Each number is 128 + 24 x the weight over its row's rms, rounded and kept within 0 to 255. Layers, rows and columns count from 0. Numbers have three digits each. The size before them is the row's rms in percent of the matrix's.

# o: layer 3 attention output (transposed), 160x160, rms 0.161, rows 55-95, columns 0-79
# v: layer 3 attention value, 160x160, rms 0.216, rows 56-95, columns 0-79
# q: layer 3 attention query, 160x160, rms 0.168, rows 64-104, columns 0-79
# k: layer 3 attention key, 160x160, rms 0.167, rows 64-104, columns 0-79
o55 082:140129062171177099121117132131110143119183139129177128162146158132118105095116144114140137103094085130134075113151138136149108146126132116174150158162130109149155142126150183125120131132100130144069158123122172139066090086124128141133134120
v56 082:126171119113121103149138113124117151143140118146104106156140144134108137116174137095144139132115116103143148131095126116077105153095169155132082124127153113108134099118131107126115144152121111088086111183135125114163143180109161114125153137
o56 079:187123174110159152101136100140101084144129116097092073110095112090104113165152144159117109153166082160135147138079160149128152102134103143117134151185089147158126120139130113093151138124153149157136127127167161125116115149131119130150061118
v57 081:070136150132138107136128117101153110139108100128106161095120071105127126114105142153161149143131121158151092121111116106164120136118139087111117157156132138159111137146148158144141080117137110107106086127148109132098135107133091144148149114
o57 082:153113130161140167137137146138137124110124152129150121136140146151164118149114111136162113137107128087094140129152087178088095110113118167097139104122160135086105088153128120121111146115090137143127130129099167130147150127128162112121101118
v58 085:137132151127092108114126136121143134146124166114110159124120118166156111158141113137174108126163117181119126138125102132144101151133103124120124160106137138145078132118106108140094123067070120135184108118121149089134082106137053178163144139
o58 089:097146054148137177128125123132156104113135112119118125137127133131142165103095149092096104151146148098144130137154103097120147109119123158120125143157139104132160084124168149111146131168161111124121151091122105159089148092120149097130117131
v59 081:099142150125160120112144152154114107094126138104093145151140129117152134118098127134065150112107120137142163072149138157105147137115122130138121132117045066135154110135117149114123115186131147115119161093139150140131172148126151117097124089
o59 079:133132107113105178125095141107119155141137125119132116126106124118110087128121179116114166131129126122137116124092137112132150165118123118125109134153174172132093126118172056110116123093078129148113129165148134100134089140089116129145163171
v60 077:112131151149146129184090118129139090136152156141098144141143103108093132121090147150092137130089130168146122122133180137161175125120102108144138132076141116105115161117093169123148121129095124083160114071144160166123137100110100109131131151
o60 074:100111116150110138093123163119150184116139132095094148130117141136104138122134107131150152128150103112116131150076138107130157100123125112142113102100118118122147110131206105132086081083107138086123148166096128094147141159159137137114160129
v61 079:128123133116099100125107101133140126143159111118160142151166100151150079121141084141188121106210127128094112129142095121152139099137122135094114124125138124124115144113133141152118130107137082195163133124132137106125114109132061145151123134
o61 081:105153095130139129147166164182142107101128154125168135072113152171141176099108123129098117114080150142128141166141118132124109135134156121142147111177122127129159110133110109125140094127151127071151141100061145161145145141184189137104109117
v62 070:151069119138143121069193129095119134137122113116135112138140095125149115089117150117137166115105084142165149118164124152157133116147169108135141108145113160128112141080137131132181095121122124125111080113101116099111167166117158125138141157
o62 065:121123147081128133160086128138113154134156185129137118102101107108097150156103134136122113122105116114115113147136143109123148130176121131100150117131132098141099112145121104131126160142120149185106153151135118145170069140120128118081140160
v63 077:121137138149129135116114117110133132113131107077113130099164078145160126133109097147151109108123095106138142130099117138099134105172117138133162124128134129106094195154158097152089103109108119149110111084110117127080096127153126138176162151
o63 069:140099111142119142139164128144109165112132116140109121120127128086117154092127161095099054117124154132168132096121119086133099151106124098117115101150073133111165105128123106111142126125150140157121120094103109146142154192089151129121106149
q64 091:145121180134163115145109133129151098087180171152113109138117164156121082088143133133110145152091132133167159145170122104109129113109116110079101134172148130082124107107140149115127114083115121137182103101118140171101146148118120105142112106
k64 099:127101135103097128133135130103117121146136119110061133142134135125091159161138128083123124097116092135164088157129088126146104117154100096127199117156122112149141138149154111140140125126171092121155125125118117111132109160139134077124091118
q65 117:141082151133139115101167122142102106088159117134115149154091126093131093127162130129130107087136125150159107093138155118107108116152106147113138115123186121153112150178112162108138173066089122120110104124117157088091122094139143149120104120
k65 111:131090124137144110098107100119157110159143110115166119165105114157119128113071119129143127122123133103150162114148126145163083147108076101086168127135114139157109148125130125145119155174096114151109140144132110135140126166111121064149090146
q66 110:130139161103092132154112163097141114139089131150153135101147112118124156116099110143121123152122143102112130146133114162169104155078137115144082148112088107114116105146084139127133119108146116106100183121131166160122132149122078111158202158
k66 107:129147119163148160114146099152142140130089143111127116101114125116127118116122132164100169144161163132107122111090151094092133120110176161128108113064109128102132139115087161138089127149095185128129106164127128158126127086128118189136139145
q67 114:159124135121153104121148168133185115103100115148152140150157095158099142155113054108125141192129153131112125088104123139156112158113146096140119093100132098130158141121112112114150157155160103114079145089133104177099119130116106132114132156
k67 101:133139131132103122137158117132109117157113158131109149114144125113154124122096169141107153133143103109093130123118107122116142136117093172141105124094126145116117126131094154134037121153094143140130129172126152165119159089122124135130159173
q68 087:115157182168131112124145093124139118107113142168154141098134135139110124091137069128108138119103131140116122128143084132118162131095143074083123135134093135135115124150118170117140116128148124078088084117143157193115138130119134108126143139
k68 098:122166131133078121130121121117131125126099136134096137140152117088147108138157172096105137142096102118125132117142128144101184134138101149169133132159162118106134154133140098091093080102166158090144100148158126107132162084105198139113157135
q69 088:177103116131125139133134116114100135145087147122131121164166107147065117147130137148119142124143132072076131133106130127133124120108112094147158131096137143130158112146156147191118142145142145114106104124134131122119142163088118158105127168
k69 089:129138127120152145118147094146132147129136112117134129107118127101159111087117125158119134141133152147111141108109145110095141121124157166117078138095127114099109146135095156121099103144103174124128110141142134148117116093144115182147164158
q70 101:167124133095119177129095149145136135147091153136103167126123097132143139126125136093119092089077155098137111072120089134160115134130120130112098141146114129156073143177089186139143165118118118134094156100134127106113121142069143129143155117
k70 104:108086114156127158090116105141143131133131103106148123154111151180109101093130137140115145129166149126098125107124203134097083119099110126069139107067082116109090131145112140139117115148077161162115117186113130137120112140136088113144106169
q71 115:098144127128125132094150122117142130143147112129120159140164110133146129108146165080144150181116156105124119135127128135095136099152114105173132147103158116118133106091148076123131099145140159100143090154099136119144097095104157141104150123
k71 118:137177131116108104125120155111110142102128139140122115135156160103138118162139131139123085132109095172113118168127087129120189156129103139173117166191157134125122140118169094094138102069164106115147100107127130101124169103158170145099188100
q72 100:130134135163099114121092158112075165124128149129111110149150158185126137128148159135104152129138156118135122121126137138138110153138146159127161149144146108083116136133156112186138096094125108142174123139092131119146142157196110093126127100
k72 105:148101149106127122138170125132161124150136115095122141111120121133094130134145116125128153118115149134105108145093081121161091102147160101107153119112093089137139151114128160118128131139122109150150123110111103125127073165137097126136075142
q73 085:114093113165120132140088110140135168151133092098172129137095121113093129127115100145096145079120112117113125105066120142116169096125139114128120124109114172148143156143127101108124114114107147155106117151110114152099145152125161144126115138
k73 091:137150140144152159104158123129124135123088139117130134121105132119134095078106135171117165165160150114111145113131155115098150133100159154127088114083115098081103158130115156141083101136104193121120115179172142142135128077132115168158135134
q74 096:167115056128125148165103120126127141177131122063152128115129147135133151171125159127136111098134148077163105111138104133117113101140117174129130110173118133127124103116107095128105129171152118155123206130138131092164109141175101120133136174
k74 114:085080142129177137104130141129144128125143146130124136124113137148115125121098107160123124125179145130119145158132170125147052125123144118088107112076106151145119097130109165165151164137080124149128132152080122138131089151110068110151085114
q75 090:148107134152132123126152122129127128164102110130144088121158154080126159121108122131163149180159128116083098150121156116117146102100127135134112167137138151134123100131137111201117138133170160102107160153127135103138117125128119129118155129
k75 099:158150108103124144139128102137100128091121118111126142126131105100167102106176120137111125130106121145109148102111112107106166136127166161156102142155145099105139147136126134088139087125123158129133123100154153123109135099137155187107166132
q76 124:178150139135099145163135127123144115155085135106110099100159114112086194129131104144129159158158121131112117156138100146115078116133121092178070108096128156130094117157116107156141123142155128164110137139164108119091108121106153128107134130
k76 110:147160114101115124123142115132106124095106087139132145131114125121154086117157107129109104137113129126111112093111107108111224149119162149147097156125174093130124140160140116086127068104101167120114113105144170110123147112148166157111190129
q77 113:125176154132125159143148103140112124157133136128132100090091114100159155091135095159119132184128110155123140111146103102137126128124139117124060179104095110108111093151095128108117126113132121130095162126148162116132121113131109096149162136
k77 122:166145106103106130142118122119117131093101121127107128129157119116152132138164132107133109131114100147123114121124100133108197132133141146187117136184163113106157150130153101087145086106152152122146104096151135110143151090140190173099176111
q78 100:106164128170136116105087159139167185128141116117144134113151191092097138124085115139124145117138106113129115154093113216135151103125151129145144068164101148074138130101104076153140103132118107155146132146132136139159152133141122073120130113
k78 110:127134153142137150130153102124162120142087171114132141137114129134138129123124135168107188133095191119109129140128132075134110128108169129091103124080120095130126146100112142116112128106117166105091153154096107175133100136146121124172109151
q79 105:131110083137100099145112137080111097122089121140128105096146136128116134148103092165125156117152162113132128164130122134121061111126125106136102129073167097077088119170145124136125147085117100147086155142121131095127095156167145132118147147
k79 097:134144142132156144105164087147159175150123134114162150125092132106121110112136150151104136130141140122107121098098115109113164124096158144137099111059089122125119136129093158125112121136099194121143113130125151181132107111141108155176148147
q80 103:168125082104104101120078168144139148096125152116083140171148128165097124135140135127119166156124136103144098132094109143123121133116125094148137123136143146077149128118162129140170116143126131171135110155094100160087125152117126167127102127
k80 091:098120156113139147123123121113135132162166118119147138126132134167099133142066117164127098106140157114129114147145127132124101115117087117084154133076103146148104125125147122156134119109118092132154158139105121137089091160114080071150110122
q81 115:180156125105105163080121148165119128095104140117144102149127102098169123078113102111119123222162117107114131104123124117134112154146137099111123143106163115124128129140109138153157147110150130142093137107114108119147077100128122108115137113
k81 105:160097117099128135130152088103148106127175123120145134104138112110135154171143149144140110116075103151132157116115127128145160117132110161152093125173116127132115127153143123103138102119108114156141114096128140099117148115113131193102173142
q82 114:130132121113093158162080156124095134153098136124109107079127102116159142129116122162158140136163140127116136103114131093110164126127108118157102180135104167142073072158145163145144088147151129171116176148146127112154144157108104167140149135
k82 099:123169115108138161127154131126126141097146110130136124134171118125157135125169124120113101102126124161116143116126145166111174117132183181146092142131134119074170157157122121101141107144136133108133126107123119124127117084126122157073203146
q83 097:116136111122148125111140113129162150136137088137148183120161151087104147111138111147142123156151113140106134176099157137115147107091085111195110144108108149139120072126141084166125124153149129135114118102100124152102142156160120126158147150
k83 091:143152116146140149137131119141125132108099120116129132127118122099166091114126143147118172137130122125084132106115119099079164127125173161127092109116143114105137167121123135103117089118122162121124115160145137148140124091127153180123160127
q84 076:157145089103133120108117136132173126090145140143111131145164149176146128144115147112132111175127116129150104151138114162167112183147136111156108137186118095096165131088148118111157169155126118143122121100128128134120113143108098135114121086
k84 091:102108143124123121125109143107127125158149135139130137132139139162098147161120128110150102108127119124139107146143125139158089114137082083110159130122129151163125097128138115127153143107153068135136145123100117136143131175112123071138089118
q85 094:078136143132111169163088129091118110143108110133124067111128118093113139107091082158114165104166114117121143145143114155132136142140147124133092134116111125131100146169089125074128107120142125140100127164178104118159157136173111090126148105
k85 091:136193110126138136125154111143122145111109134112121140098118100098149144109161128147103135154122132135116156106108132109101192129122162155143072124133137130099138131126101147125107095141135180095137120104134142140105136085122162188130173137
q86 111:133121125121151128120138103166117108094140156152152132126062167140114099121118148126120126103097129141153135139137102115088157098145077121078166135160166121104142123140124136129086130103112168124167106123138110115133137138113139148089101148
k86 103:116076137129123096117105125088146127163163128121116141145130137124086138115121113111159114114126146105179122122158153131162085121169128108107173117131132137160124131119146120155165164157148086127129132109099123100135105159101120079167102113
q87 112:149173144101096132106101120069124118122116135121102117094148138114134153105147174136108115115125153109147113099132104153107089129132156134147095137152092111135103134171132114147150133150144094189133139134133119104123089125125137106113142085
k87 100:134177112116112159130139148171119148093155096100100129153138128136139136157176093120100083127132124133147121143148111117129162146138069137119117128165181132120082106144176137072162107066161135063163105078148139083134133181110135124157135140
q88 102:080087137144147073125124116110131117129151113133170117149111153163143110181113157099127108077133116124171103131113110121106138141148119162108131093141143149167148174139161128091150162123100140132147075135113145132114103111115126187118081139
k88 102:093113147141146111120116150130115116157129130105149134137084138143086122100104128132127117124129142116139132132161156127143091124120109094062150124097105158135095101100127140151109181124107116135111128159120110122130115150112105062157079123
q89 098:125131098095140115131181157136124151136168141111125148134133083161148109128168147106149110153115107090125124143121139134147078135133129143133150105106122110135166156104133123095147156109131141105148134115149138097104107117114099141119136161
k89 099:116094138147128118111117128126136131140142127156154136126121161162096115165070126151141124145171153126119109163137130122136084125120090083104119156104112144155096103115130135158132169130079093154114125139080136174117100142137089121131082102
q90 092:108146148118101088104142111126103110107113136174127148126151113117143097118134157141141146139114125115090088149106115082103155119108085109121124148079181156108116088142158133172150151110140170076123091112134193114115099117105133152130148145
k90 093:159155112106119155134131107127125134126137121114142131126123121085141111107160126141119131140103137150099118090102122126114185140129153152159125169172139102112147161113150107081107057114131162112134097130134126110119133091131177178105180124
q91 103:117098166156137092145155143125141152117138079126148143112131123093099166103116126137155144148113142174078146128116159130125169100122147115117108124111117142148145123109156104114146079107144138093165135151101132179133149130140158136157125128
k91 098:150176132124109139133138129140117112119114138141123126129132117109154116129162144129111141137114133124104108118099089108113173144090167166196126125130149098107163146127139105120083092130146171096136130144161134118131143089147152143112148128
q92 093:169156124150125148119125111154109104172112159149121116114139122159160129117108123103112087139150128133151125106145065126152109150124137128142137150169128093126118142145116170141116152178154127138108133106153154128175131085097128125098147117
k92 104:131117127110111078119089154103132127116143142128119117144167126147124157161152123089145092110097102142163118141146140165142119128160080103124154159173159152145136103126144104105171137089150076130140127096125121087129153166107144110107126117
q93 101:117121154103160125126083116138118072107130127155137092137124145147164133159101143112122115124154158141135114138152109091122119179154134135091159168161129147134108127122109155118117133075116153158120119120131093128146134139160159120129123089
k93 096:090119120093134116106114158094145123135149135124117134127104128128091143126152137104120085095108107141186172142123135147173115107136106106111171098134122150155133117134148135142151164154161069127164126117111137118121141184101114107157114137
q94 102:123137112121132087174120153111143148112101118123169144120147134127149176126095133165153157123135154089103144158110147166129100120116135155157120110077159146091096101120113098141155126117150105116127163126110145141176110202122141115163149170
k94 118:124134135140135169126148106145131108144100124127131123129100139106093117120106129155097168140154182143092085114100157096119123127089203134123095103060094116135130126115127128121104116144086176147142121162093103176122114110167105142175134118
q95 095:117109115117117092109102126114163135137131108132133167081149120081075141118110102150132164162138128130099122164104138141104139105108118095178072155136111129134131142120137069118166100120154146125117130112109113163096119126136113155134130113
k95 098:170186125133117145140131130138116150106108136136129149131131138130160100129148138140097157142101122129081112090097098106093187127124140148166093131117134103095146140117129116110101091103131173101106112143174145131134136085137162146117171127
v64 099:158102111164093160136150154128151105125110120140101154134076160118049119141156116160167127157105122117128119145162124134114107137123142099137131159139146105142156113076135088125127156104070118142110159104141096133096117112085121114124086118
o64 101:132136141120164055113111147147107079146161121141119090087185141117172119139098136111114148092182143132139116127109117114100135056149124157115152140110155139160116133112113177097124158166177129165120115141164173118141156123125123096105078144
v65 109:139125101107085146103140130143130134107147134138149114104128176137134127073146108114096117140138177120121130139099133098176136101103161161108105165172111096140102121105158142162087093108121075132117114102124134163114144099130130101116110114
o65 118:091180160170149090161113130157113114120115128127111149141163100136158128174104125128151095119086121098175121128169103171091162130163155115126147134107138138123126133117098137155109138127122127119166131139118117110139156170131110126117163112
v66 094:141121126126115152093153152125138134120105029107110133150122115087110166154089094170170114133095120122149101116141117128106110146130128125176118158105090158127161162155114145127129185137063134140150124136148140147153142081125148124137119108
o66 081:118130112137157120176111129114138094140169156132118125117106126140141083157141130069104141127144160139127141127150136091144125109169096143074119105124179140144081145132198141126125101122164128116094128141133131101097063125120137109124128136
v67 105:117068090149153122123137179137131145105114117120165160108092166100104137126148140130147124121127114123135173144118145123128167130098114179138135168121149115134120110116191126153094105108101089135097126130179116106084114119149137075150090115
o67 109:129153130144094138126129142123096117145089152129061098076123094142132122127103150096125131122109176119156134123149125126094107161149162113090125136125071179122079127141078120178117179159157126146136163149139130144133119119113106142125165120
v68 110:125105116124154145106152141139117153105143162099105147138122146095161147165162114083148134132140119118114121127090129129101133100093121149125076164127116120148134101096194122097069122115116064146112168154158106145178144124131131113179123160
o68 106:135175184152085146154152096108157106152095122124109126124082116124129128120117107151080116100103139137151147097122100145124139157193117114044162139133144141130071120131088148109127145105139136086154110120122157127072152149134135139131128064
v69 104:105140135129119132090141149159154132109092078112115107139089149141083129156144131160121146103111171116131137143103146148120075145133107117176079150149104153147150141154124098156116116127128113126166146150132116119127151137123149055145119076
o69 095:136125088102110129119126115136122119138119151168125140148145112118180110106129133129139135100151114104155116138163113112092157091094100133089159132112172111152125104116123168135143149120126147081064104096133153131136113092107119169140136198
v70 098:143114171155123140090112177167122163141121141133155105099139092107097095155121082127120124171135125144132133150114138131105129150130149092144103135095107128130132110108101136101113144098143138118120059131084157124121126148138139128137083148
o70 094:131165093115125097158136108126142091098100131099131170143140131166097127096116145119152152087136172143124086166093141124134142142103119136120130132119163122125141166134129179173136110174102140142127145146142095135116145113123078135122166105
v71 105:151129136142134161138191131155136132106132158116129130120131124119123122121139131099141155114079106108122139151154142150131146074111124112102147115158162137130126097103193094130155131084111136185124157116101114126126111104104112146127110112
o71 107:122126129080114074131113166085137122178113167132095128086096137134134116133149120185117126147112164104156122154112090111094153133127121130103116136101096099151152175109074129128101088142125135105105145109155137142136159149193135114133131130
v72 107:126169134084126139130095149121107150157146102098161121169156135145164149162127123111155098103111121115117119116121138149097146102144124112117096069085098122101130167150124151131155136139116124126143109156113138140174105082119149149140169111
o72 115:157122166184126109112129081107154116103174137157125139138111111127095120109098142114131129152138129171118128140127117097133127146111095092105139170142153117141169160145107179126134150069143120138102091099103135142106141131140121129137107147
v73 108:154119136125155128105121131058145135187113092123169112073117108119124154137117142128166147128151113131109135100091093114107119164117114155152164103128149150115122098116115131103115133156109121087074118165120106126125142124131135122135144172
o73 101:123103122144141116123117096130107112098129120128116156133110140086139126088133094128115103153080143165133129113132158124149095141134155115086121162167117112110109138154143112142140133143147127141142172092126120095139108159130147121139116059
v74 096:113119140124144127118103138067100114159134147139158117081152160085163129145127133092102143160141107160120142126133102146150128107091119183119141127115122073143144082114113123133110063119161133113057147105134132163139104132129134147122130135
o74 085:129134104160145110155129098173130135159135071124129088138164131113097157150139128145181114126102167123140126090163183112103115129138145113151102131139114175101097155170131161138123141129142089139155111126125139103153124098153143112129117106
v75 103:107131126107162140148144137119096164167108147144111121081122121068143175136147140150130180148098146123148123158137100124084174169135141107177130143131159155166139097116150108143139113101129115126127121168120095083113111146128128099157167119
o75 092:152101138150129121108125121143103112113110149138145158129126138156147077135119110141123057121145078111132124076134097167158100116108102126117102127100141123096103126179102119115139163125097151148106143106148120144124086112146128140133137141
v76 106:162114078122119165145160106124153114130104153118112163105082187167138097116160154128123121090100107091097142142128153130127138117091124154095180141140145163145095118095193118152140144091079135126160129139111147144128126117115109134134095138
o76 106:103137139144126130126141143147156140144120130136075136135133125116116143108112076114087148138186175156119109109109083122154131141150136102123134154113123060123130148094137161154082111161162121126116156091156066118143192115103159122156131103
v77 094:146133094096106147125116171148132180149153140097124104122092153127150077142122140106114111140108120134166111103131127128127151104115157127112149101142161096089069117138172138128138118141100133127143082069141124139102162144093143081120120097
o77 091:125151173157146105148109102089138135081112136138097150107148096121129139113165093135094115153123149120102104126106100112129140157152152137134125164128116118159146125110090119101066134084133116122111167149100108107164119125131071148114149139
v78 100:155118107151165138158120132097116134140133152122126151114118149128112074085103158118099144138094094127149164135138126167131152144129123147116166137156197117110081094109181117186120083134126149139125103123101140114091151179082115131134132149
o78 110:119132095135133127139150122132114158108066123137123110107138118144129166122118096147102123150148162118121110128130140097163122111078151114166100141144108138086124153146106095121169124144142124131135155111177045137154090088150127113115157114
v79 100:160148145128176133127119172140075128080130166119136158163113153073118109186113109113121172114118112127198150148163129166127134122157139161143091142146115049121112130109133101158109123062127159149125139108128127103134081131166113123083101139
o79 104:100136141098051098112135138090139118184083101133108092072160078164119119126141142145150149154128123096122075122107156142119127093098136111119179153135134155129152167157097138141110141152153132119144087160145139141126097133106121120124145162
v80 102:120092151139101083146096090119120100176141152179127160129126108109167086164096111140093137167105152143153103089134108129131122163138133145133156117124120139134199096135121099089151130133105099111148111088131147143131120120147153118140179154
o80 103:132129090146158174109156124116179163136147119127135080106120165112097166144143202128130144084145085143149145140113109152110139122119107153102097112140097110145098146143134099100109118150122121176133129147107098116124101168116121128138100154
v81 102:172131065081116158136169138147186180122115112103114150148106141174106124104145131110140069124140121109114152102156149131149127120139131164166155132148131097125135155135168112157128129149147143134091114103112152181147142164109115117099115134
o81 105:115122163151143142129141120162105099125129158133067127144162152071133137114134113151138136153124153150083129174126091088132162123087113131148126143102115126127121119085153158126152142158154118090178149141146094105109201116099114128137126121
v82 102:149133113130120085101138118167141104123129128123087103121122119140125128127106136134120128199146135140144087122122120187112098151134138141138140155149112117106113130122110158076144146142155137158145109089150139127129127137096153100145110122
o82 112:112092124139163164134143125130124116119150115073126166155124137081132163134142097138098141151094126097115141125127173084142138141158116124106100089123146154126117072091123110124114126105101131120117173145094122098147143125172116135114125148
v83 105:147113139096116138102120156139098119189154140111137136084138166115129073126114119102113134133130145130165116127107152180128104194102127171126138107129133130137121045111111122112131134155140121076167106133097124120127140102124142104165139160
o83 102:080135153193146151107130118112114130087149107140129112169137110123116169099114124144113153139135105118135104101148138097119131097184139097084098158169126105142147163136126115145114131128121098162134126147154112136131084122106104096117145116
v84 088:126192116126168165108134139132113119136144109103126130161139133120112104144125118142177136107124179127124167150143135132114122068167107124206076135104093095141156165142120111067144112106118105154183095137171141130111134129100129101137117109
o84 091:096117088164056130146109127135134126121138146121107115137110148150149131152171121108093150109104081114152094124103155108103145132072142125056142092102163129132116142072147162132096153134142143083128117121112163098159124107122127122120135158
v85 085:117146094107126166124169106129083140131142173096131159112131168133157116111180137101145146098162127111093156152114123109126169093092122154131118128105148094157113115090167113125144128132115083132164122154155129133135145124141084110149114095
o85 091:074176150166092180135084138139124108134121075133106120144091141138111149133138109135094119149140160146162121065152111165119130099192155110108128130120118125104083161125126159129109091120125110107135118129145144089137107098109163128150160131
v86 117:115146168098138103104107124107131118109090066089110114153109138093142161161133103136120183125123124111183126145132085095137135092119144170129114171154088083163108157128129140176128097144109137111093168115133126140113111130148164142118155098
o86 117:130118167134128157127146118122068124168111174123140119088193105128156094136160148133116103142127136100096141113125170172132085152122131076129108146093183129107137132152100139118116157115138117136123107150111149123107086151095109110130117147
v87 098:126122132142090169150143145127117141112149174142134158119085192141140067124139078115138110103127133100122134137106147129102118117076117104124090152110186123130094094115147094148130145126126104127162077131108119161125130075114074118125119105
o87 107:072178110097166102142129109088180136112114116140133130088167130133128106120100110165094129105163120131161115101152077118137167129166143141140160146124134149117142126133116143127081068138116115143118121142158123129099154149158130123134129114
v88 101:092130126156147124092131152114109167108120101135123137146136134105106117151113118127126127084084158151128117161148111138095128144129136137179059135124125099118193111155120112128137088124170104155131139167141126114132109135120163101138108107
o88 103:128122138092137166138162128136109112144099141120145144155124097149149125117160123111109138149143102076144136107114135097166140132147089135105143137075131154129092126156118154121137140134122135114090102114140166141124132101129084150106126152
v89 100:082118124112105133157107142129172128123154144150119096174090127172152138139116161126074106106100173107109116130122129140151141121103146070110147130162156149108121146111157109152153149131109140115119118104131150152144130115126198119098133118
o89 104:196113157119146141107143117122163122121139089129119143074157095136120147104137122127178100133139098124165102094121096124137097128131136148120117087154084066155126132132087125123129111147141129159129147145098102132129116137113129112154145184
v90 097:142120155140131143132153154143104134146149102072087123083145110111137161126155123115170127116184146125149138146141157169107178090140116105141104133098152128182124108110116140138130113131115156128137163174137091129134144098121115137197136058
o90 110:109144101124163105134132122094127102113137133129143135178121148120128093155098109136132124124115136142132163127137140088130106105114101112100120132099150185118104126157121162117099136127147125087105127091114179154076157123162132143132135170
v91 119:148151131113135164121133136200144159077112093126095135174162128157121113083111084126103090167124109111172118117154146098163115125131134154143106096127089133063155147143123154136115183142127126134133138097117143170150143156138130150106123160
o91 127:139111145154129087154128136094149126136147107129117135138162118115077116155114134138117167090110151131073082159128101147130140105134133142129113137106131132159091155113155133140176108139164144116151080151154086114087098096086117123094105131
v92 108:123119138123125128101099167153123173146147125128128110126059156106117067163118084170117148125095149149172115172078104135090144142124141116147128146080125147133107110110121108120108154125092123125153109125176120102097099119109157088165116092
o92 102:130159121151131113181116121082119083122121122148092140111128082136153128108105135125110113099170100096117102122148133121117105117161163156115117096183143121144108123188122161130142101106112118179096115164093146114145097108129089104129133147
v93 100:122136141099153121142070153150139143114114158101166146138124119081177164137091148120123121122172116152094156127129136081146137092147125145148115138117117107163149103123142170078104113137142145150079122109139150110159115123156139112087121129
o93 106:107141149184132122123121107135123171183146127132087109115125116156082125114153110117150148136093152119164109104105164150129134155085129104121117127124130119141147170115132075132135125133115115092183090131126124127091178118093123143151136115
v94 095:121177127117119137111100120127118093135151134124164095114168119089153120135101092096129153118181135133079145115114132135142124147128094114099138086106110147135120121114101171086144164124169117144139143163100124124187115044163107152143149141
o94 099:071127103160068129128133117143164171109163119088115153174109162185092117095174149106144131124095121139159114107134139116130138117153150103117121135159118136101159175132150102162112131085087112122145087101121145135079154156137161131125094127
v95 110:137109122116076117126144139127157143149110133142126151122111170183098136077148124127110091092128135096115129130136150114135095154138144126124117122134153145141112124110118083202150119127110115072131121123080129140094105119125168144138112117
o95 096:112116155103180146129123118161092124109103144140173130127175146103138144127116129148121147151131148134121138164151102143147120136101131120131155151147120088132166131169144177144115124151145122157134137098167123134174127105109077096120151127
q96 095:099147130170142133167159133109074151155094136119132124121069122153110132115140143125126115088165128107146109116125119112141125106187093173119183099165111117158135127119141163127097150134157119150124127086137149155147149119138153111124115112
k96 096:134085163125120103088095136108129109137145140146094148142125132141091127146106136102150112110107132123149149122121119151148086131128101116108147130121128125131129104145117113167154129127138074116116124121121110085111128164098105067133102127
q97 083:100127110148122100145148122111104129167140107096158098073131153097145126110125137152123147097116121126115134149171172143140140098157140086097129125090118089131125139126144123127123118130110125131136105111120137182128134117116122129121103149
k97 083:163147118101142164117148116144114129097118156117113135119134105120148135111177138166121140149129134134110124117120114114094156142110173174161081143103123113102106142132132143087140104123114172129128134132127131110126115080149155202134163151
q98 080:141162173118137172087090118102158092081112115131154104147091116131114141086122134158095155105114120119094113143127124144101103140168110090153097136132141070125055123158096135154113133170131121135118125114136124105144110127152156150151133134
k98 084:112154100105124126137162146141156144136163120146129129131154132103161146143132151093121116137129105148145152123146101096156191057111104125109113162194144152107162098153179062117137104110167117147132143111107098150159117106115137109149142119
q99 102:103118114141129126136079108151144166138132111129134133150152126064100139105129068181132139141102176165137125125132132135104126135134138104138110131161136138121114116143088134093166151116079126116110103066153149110141114122100123121138161107
k99 100:161164111124130152123146140159132125103113108126156113125125137138136115111129116163103142136130123128073136118120175102130172095139162158111115141114131108123156156134125127111090082115127191144151133149109119129142116108158137205158147118
q100 094:157104147102147115148138108127131100142121137161140121157118138150111111136115159117130142094157145120162083121119082139138146147137116128098131096077108068158134089119151138155120131144151159156111162162193152134122144074106156138133106135
k100 098:114130128149098101156093139094116141112147158122156118113146120119125134131137149057133086132107101133170136143144087141130104129143096115151166155171162154149111181108161098136136135126125089094110129091146113105108127138128144096123121122
q101 100:131126147106125162106091119090126119113157129147166153166126136157124119133126159100129097138120103111104149146157104150154086139084147181115135133196168133088153116121125092116137130107125109149174131116059072140127091144121140102118143167
k101 092:107089134145131115127124148111139119160152122148126109124123148128101131152111112138135155116143134102129124145138142127148063102124104078093157108119099134143124091110127151183129155148133104153100141138085112128150115181110082065163059106
q102 106:133149101122144119128104143172065130113135115119146124152177130129171123081134119113116132152118132162124152123135154116076136119136137119138133173076133120120132103086127153139131152161150121090158111092157144101162138078091172118071117094
k102 128:146132129110097093138115150099126136120144131146111111132141128116126143156163109118153098118085078134134133148141100136154149131155084120163140140223163129137138120133174086085165112094178098129136119094140124062146144139141184124103142096
q103 093:168127090161096152140094124094123123122116134149102129151097136183148152175133169099138112143135078086122114132164117172170115141111102169128170144184141159127143095138103112146120152083118119155152153108086103153146141109128123111138164145
k103 094:095072149139134121119127131131141118168152138139138118124135128149094138134119130129139130122132135106134132150135146127148067121132117075077163109108103144153098109122116136187140167167114091141105139146109127144134130180106080063140079130
q104 097:114102092164121116106055151136145129084080147138109106161121114138146126132091155082127151124117106128138123122131081115128149154130139127154143105165160126111160135126152137145137138097156101138142111137105135071145143104142127124134112120
k104 088:099099140108128093148116149101129141178155123130127134130133137139096154137111115113139091112116128101133128140145134139174102132152097098093175140132140146140124110141133105160136148146144081145123140127125123124131132182099134047140099136